config.yaml
vocab_size: 32000
positions: "rope"
rope_base: 2960.0
tie_embeddings: false
init_std_o: 0.0
warmup_steps: 254
doc_mask: false
dataset: "wikipedia_en"
Each number is 128 + 32 x the weight over its row's rms, rounded and kept within 0 to 255. Layers, rows and columns count from 0. Numbers have three digits each. The size before them is the row's rms in percent of the matrix's.

# q: layer 10 attention query, 320x320, rms 0.0442, rows 0-63, columns 0-31
# k: layer 10 attention key, 320x320, rms 0.0439, rows 0-63, columns 0-31
# v: layer 10 attention value, 320x320, rms 0.0361, rows 0-19, columns 0-31
# o: layer 10 attention output (transposed), 320x320, rms 0.0338, rows 0-19, columns 0-31
q0 113:119160108105101065128148154141124113181181130161147127124099112134067134105127175034123140153171
k0 113:092104107188163171158142078118134103191189054156094127126134109088155126100180086093127126160088
q1 096:101169136150179127080088138113135137122106100125127075117131113091128177094098167130116153106121
k1 101:128106115151123159134153071128146111149161116040099120144073057151151103131161158087139137149136
q2 106:096098158128154130149106152154070099119081119120151125102166123147102135115150134146116117116124
k2 104:233165111086117139093147145130125167139083159144112100173122190170097168089067150146182119142134
q3 110:126177107126134096153157149131058146113084112162132124120140176162100135149140133110128121141146
k3 105:139129153150143156100150096120127145166169113111118086095101048081145164142153097093133149118123
q4 100:166170130109133105141171144075166149170090191202204157154132111098071094120091133050142130118140
k4 096:074117162183147115175139083100136104174164081110113150094120094127127146088181118085120115190077
q5 089:086118122139100111110139089135202140134126156115149133153135120078143142130158177128089140118125
k5 093:175168125131119171145113172108107094106112132123090172145112099120132099092089141143148112091119
q6 111:108142175120109125204163154111099114138156135105167135118049080175125107154127180105151124168137
k6 108:115166125154164124124174096158151133180177084084086096075141089096140157070149123075122149136102
q7 101:178187129146161112098098140078122122134085180151140170135151167150126134103103108170110109157158
k7 104:066081127141102103202101066136164100142171117109127140063133095122172101113139128095120092126088
q8 101:124157133151096137145096146144105104077170097099140067098114113127089163128173101096140114053128
k8 097:141142113081136139110131132174105234171124071096102052120117145089167100102108191131121148130160
q9 095:187149124123170156138161157143090124090134182085175177132164104198080142174127109178110164127154
k9 100:097088133101118127167106092184147169146108097068133086114092116132168099145138081093140096113143
q10 094:192164144167121122151074068167111115180128091089102074156183155107150074086158090113148089086090
k10 103:053142133111099125126206149115104163158130123144160136186097160151080093157128091126109111184098
q11 100:155158103080105122141155137141128153156134132127152083120140117111059164119114135065173144147157
k11 090:149138183110149152150168136082144133201145093175089151160103137125160111145152118105125095142108
q12 089:160130138136111155125105091123087105104092143085049126121159116143105158135092106150173195113169
k12 090:099084175134156113102176104113186160158131119152168153162118134153137095151148099153139133082099
q13 104:138148153095109089151175130106128144167106154201163135075072123163136157114087190135147154180154
k13 091:086105157193183155180118098163101080149152109050126155119166112121107131116148124091132131121070
q14 098:192164128088164115176138096196119114124115089135071122165162124153123145105173057095114140142121
k14 105:069093136167149101132130125113104163147156052180130139176103083200128120105119124095200149166097
q15 106:139203173127119144133160142128127092187119221167162123096128123124096131106101169115152099171128
k15 092:056087145150149171148176134101160079141141094083134157133153145099095115180172082067097128173067
q16 105:130088180086133107108079142105165140183144128189139150152159178168192143122127137144127083134118
k16 100:128113102135108112096182112098067094137150190113118175167122124112076157092161137164151143143112
q17 107:041123084129128129128117108187132130088104102161151108095100156096126101126136154073141126125126
k17 109:201088080095157183067130161064154154218138103122153118124071108130142135117084144165126113097154
q18 100:122086109113106171081132099147140137067111133168151138092107151105147126132092070139067084103133
k18 083:176116109152142098079094116139091157110128095074177101089143132096088178085116195173145189110183
q19 082:132156133140116164203110170196101141135150144140171047121128176082113155152183082074153148149130
k19 097:087091129131163139151173105140187110155110084067126107042125099153121129096164114084145145118097
q20 095:119121063107122122104119110203071148057118107160064140136142160122144141119113139096116124114112
k20 078:125093095164124122131107140134115095110132129119153091108118101123173131150152137177157124125163
q21 088:133188074181118141167102059221093116111211104162077149102136164099099110133207060134123130180113
k21 107:037059186141179105146163129109166136162140147147158106111129166131108102140172125074129144109111
q22 110:119132101104105168133150167104117139156134146150209147163136114107160079148158148143098156091103
k22 104:156110137121112116085137153094153133105106135144166155131177144157106143140101084149117080157141
q23 100:161137128146126167151076147121078143171151125137135107126124136149072170123166142102133184168127
k23 100:103145144120161099192157123114133096113143126157138137151102103138168107126138067127128105164067
q24 100:123115090167062135079079142163103127115089148125121174092113137098118123138080146212128093092142
k24 093:142134119107160128081141136181122123089115157107177126131106112178141078144104158174140116111133
q25 108:113099081140144159149101079086097144097155109102138096119148162130095195151181065060148127115132
k25 104:140110165136151125140115106111159171142112117158147131124102096048139129153124104171153168068111
q26 115:117162205138161133128149062124181119168129109082104092121139139194136138155083121216140076180075
k26 103:133151089099072122098147141139132129144111131105085165123117131056124113144079117137113118131162
q27 096:104152116093148140063080149153104118164125143106130133186135083146169075097081127159106118096157
k27 099:156150117167128082100113167132094141067106097132171092125105121161110101153111156162113120101169
q28 106:130093099166161122103098143122092141085095066098077143183136162103132179170155112108107132137128
k28 105:110088181150145058183144103109065190116112158222115087170157113137143147130170156173141153097100
q29 091:140094141120141070181127135120122133117119090157159053137114148151116151100158099016123146184087
k29 082:115117169121134137160130097104111169138109088136114160166156121068095151121121124153124177139097
q30 112:170209071176140182106132140144133132111100107109136092128095141145119202141072133157082119154126
k30 113:142119131118118136130150128148129098128149135076165133129114138164175078143105108085105108046185
q31 096:096099161114126144091084126117146099140112117076088152132115096119207126104101177178072116143131
k31 086:078126141192149099069102134148085133072124120151151062162160142158118090146113146144145147143172
q32 113:103162133148180126127171115110171149135078116149174105139120108160152120103121157195150131150128
k32 105:141129121109091102075119132103107148100095141132153155106159124127070139093080081089089123122116
q33 108:127165091114133152091085142128035147144154153124143099095124146128155114134140177162167141126133
k33 105:158157143120131113096104144171147127071098113121126067126155093181167165132152084118093097165158
q34 101:123143119173130108139143088119140104203148186121150083142142142166091117115139096097118154130099
k34 088:154186139122110179125125114108164096104138133087129153122094172121075117147144084112094105131092
q35 097:100159131154140139112093082149144098159125143122111070110112132122160143135125143181128093150117
k35 093:128122088176115143063112161117113117114123135108153136137104138178156073166144146135116109137196
q36 091:099114132107091128132088182113115111077058167115090135157087129145205113134095139144110097107167
k36 087:133124092160151113078121119098108120093148157156077129146168130133163117134148171133096131108223
q37 115:087073102155147109149119125130164117114155124129163162119150156101102118115176090107142108093093
k37 116:118127158076122208129112128069127150139134161189118107121122150094116166117100126100087134188102
q38 110:113080098125105168134149063115106137106190170132172148106125136085152140161177053084150111115110
k38 113:133127126172134167138162099115161116135126181137111154123101112082157128197161134185150101178135
q39 114:181186155091146147142215131100100178083065132109086130136130193147096164132126128085103122172075
k39 098:105078114134172099148112089071074095145133165107154148218161157092146164148112128154136093055068
q40 097:128131137136155127077108149181136111102120173165117113134119117124063117109138104160144058084128
k40 081:131109145139132172143112130137155133154108173113126155142127080140117146089127156152162131144167
q41 100:174171093117136134112153125127159154140169134124193133150143133098078135175135129137139125117123
k41 095:153125149091130138143161079131144137106149119134144158132134118128102126130133057142150156131019
q42 106:164159133108169132128142107126134123078196124173144142119180138120126157090099154100087174137103
k42 094:130098152127122120149148085114112140174158132131171124120126124110098156110115138174101170113061
q43 108:130152108165133054159138138143090081141185039157136114092092130153125141136113162111138153073086
k43 093:069193167110126098119146179167169162121127093102100050084143138186107147103121166071119166101122
q44 096:074092149139120190082059121105144131146101113155061124123107099156151128062141110123113124099154
k44 088:126148128160134135129077178085150094056149166155102142114075128137119133140176159107109109160192
q45 119:100141141138125143097165121133188142157150107138161145130144072128173162141086103150154172141148
k45 121:147144186166129110118106068116106124093126146192133091108149140111135085111085121132166167156090
q46 125:154151213106161120142147086139134188105103172166140113155168120155118190050089161171160115117119
k46 111:082132122125112102164104172121131132118156129156128123147123137120090137113105155171105124096148
q47 110:121161090151104122103120150182064119123114131170125133090140092125129070142119160138098116131137
k47 117:115163160138115138160151172142122157147136138131160050117158116112091125133083162160081139122073
q48 104:084082143136065158091088136074121137128109154093099123144088106151153094094127177155104098127151
k48 085:108142103138133142057108147113115062093138165166121134150132116096135148120132167165106097159213
q49 113:115116140137143160129133167124201163100142097158151161137159137150103111098175149098142144148146
k49 131:104188154065155131143183110136101115159163081136102138137186165145110174109160090064127081170068
q50 110:095068162121092128099070126116094154111116158132108117130093092150153111071090149201147139093142
k50 081:100116114160164153126117185089112089128163163180114137124115124141155156088095173144109095156196
q51 105:147087067115134145117126134124140109142112148149165178115120064069110122127119104125139164110147
k51 129:197112158125128161105142075125168087101143128145141167092151108110107178114127085142139141183078
q52 118:162110127110146109108129086093124104178128088103154109126118097108111146122118086168143145054116
k52 100:161120127082063095062105132168111178072142124079118126133112100141126154115098083160109129085100
q53 110:087026100097080163109091143041084125132089195077117125149103125173109121162144075118140129101173
k53 097:167107088136100114142119134084102099089116162148124153137112112059163114138151089143113079159176
q54 115:173104103157141119106085140149115111107129152172149144123130102090116114155161184156130136090150
k54 113:096153112088081120147170077188138163141124129150080154134081158135105150197151097157139129112053
q55 123:131131111125147139147165095139156098131157060149117058148095068119172124115113137075143130144114
k55 117:131140150209151159088099157152107090117135116165127109079142127185140131121116171101130129138197
q56 114:136105076117161147100132101153158154153062151145178161134102132132127086147122133146159106096173
k56 123:173116119068119166124095112109129136145166093105121192148139120080164131143143032087133126142031
q57 118:178219206102130142155141128172085116100109118108100134125160122117181129097091188105107140141080
k57 101:079128140139126103142105152125113148126126122096151057141149160177113129136134141128124182103125
q58 115:155133155108097103119132124200113132114145087177109122098135105125157106126035158157164182118111
k58 124:077104122120113056111105159181142153126122096108089096118152092144115117103070156104144124132151
q59 107:045073130142098092106122154123101127100097117146076160114089088109107086091093129102149157070158
k59 086:123158121128142159073076144124165100103170134179115146114140139095150152106142140072103081181197
q60 119:121072154141123154160073143129131106133183122128074166090165148156150121106139062128148173114105
k60 119:119160147091143118172120142133182116123124115158127164171117139099087137170125125122097149190125
q61 110:149096118121144132111150129078169177162114143138158168157118153170079110195120067165157095129134
k61 102:184115109071139144117106101118113116136140127106152199123094129116175122164068108117161108098128
q62 115:117064148127127139157142099076121108165152051118164080127117128143107152146172125156143112136132
k62 115:121134141139109108095150106152078141159129098089128154159145088091126130126100119153180095133161
q63 123:076088158145100148128127115123135172135111145145119113100146094190120102109069137115135161119101
k63 123:089123150108144106114107172105125072118168190153110114123086104089114132103082174094100085168149
v0 100:115074126021138109160183169104145108172150057157102109092076143126118134090115157105119132162109
o0 103:158098192103160164108079124074094090161132149133129101079129155100150107119177124103187187148089
v1 095:118183152151109168135128110124114142130104122109192142091136173159092097231144156141192128080141
o1 102:175150112080104167087109128129115155149141155149157109126104121121157144138115117081150153104123
v2 096:144086161099125169146128084113143169126138115149103137109141189144095128117136142167053034121129
o2 097:123142154117108177136138109128156166152128130104095172127162132131142148157122132180127151092157
v3 092:114160131197151125105112163227096091113115164081160087121116133074102128067171124058148216143165
o3 093:188120134221128127072152154205107135099191177081130142156140099098191173109173138082131112080203
v4 093:158138119085105141160140172142096150152114131074083093129127101149122157134147166112133126171120
o4 090:178126188118146145135151142144109116154185113166142112119121128123136109152140177141132121170110
v5 093:169140083138135149160160133153157147116182163177127085161098120119119115162083165105068174139140
o5 097:126103120142159144135158083147171135122152186158132081123121114131095052160064155122144119129081
v6 099:094124142083077109126118131189171123207106110155122117075159100143137126101125104172060148186115
o6 103:126080151127137175165140138129186104172145084097065142111175137133096142096125075108099156111085
v7 088:101135135064116122113131110129100233112083098132109124180156115166119154172171146112129096125139
o7 095:128127117066128134197118106105136165099102125231176149141142109098174120166157097185160138139141
v8 090:088118167054195153061087152098140104154186112071136163129122146090110083220076185147148119111126
o8 094:101115106097206104095129159153107111125139054108134094146155133081077126130121130096138115220113
v9 099:115109215154112134133102107103115181112069118204201101082105112191135194022144144130092120114151
o9 101:112137155163179084165149125127138161035104159118114144113182142135114126133174085108188131131108
v10 097:129153102193175161107119090203142164145096104117126141193102099113074137133142192175057133149087
o10 101:105127148125135121191140088121189126163154162113098108138087143102085088134112151191135116122076
v11 094:162083155066137097132154101150159145151116111111157167084091096120149106183155124165105140034143
o11 093:103124136094137095156084127114240116138110157149074123119151128180124137123070101136139147148131
v12 100:142152179131163103107103132093122216089149177176083140079115083098120159100124134149146151092131
o12 102:040170072127187065151126157113121158109105146131154077120133057115144111112164099121124072144125
v13 091:155136130135049126116093102088143160124129128171179119140136176106121094132095149096093152105079
o13 098:093135178110095124087156106170167154180120079149131160140127155103119131134130131059125129140095
v14 093:151129158079124127128106098098070150137138154091137116105098128177175130096129126164148103147121
o14 097:153173134136109126126123158090107124045137124132139115107041159170122122144116106177105143163122
v15 096:039115107097128067159142103102177184132116120187130117093199158099104121142107088095062103123128
o15 095:062097086147133076134143094109191106163080101125131193107164144113076134081141090160090117122101
v16 091:086113074127134130126149110123103114136176140070133124254106115193099164165090106108182117121102
o16 095:095096123175129136150128112121119098106075114126145104143077134149093151126146117099138147106117
v17 104:177141112133170134092150165154146178132114109079100090105147153167119126134155125142136125158130
o17 106:158133138153162148116146174096163131143163089102087171097114130117190148141137095114127170146106
v18 092:158137106168146208110141088104129065155123128088143136183100095150120189087149131122071106145097
o18 093:164166151140109124123116145114124114068175168110179168137117136141151136149123133217128120103143
v19 099:082132059102116127112168126124117119143142120074148078114081238088098077145130133103097161074122
o19 099:140124115119099170077146122163106134119081120043111152076072188059149123118108120134100202098141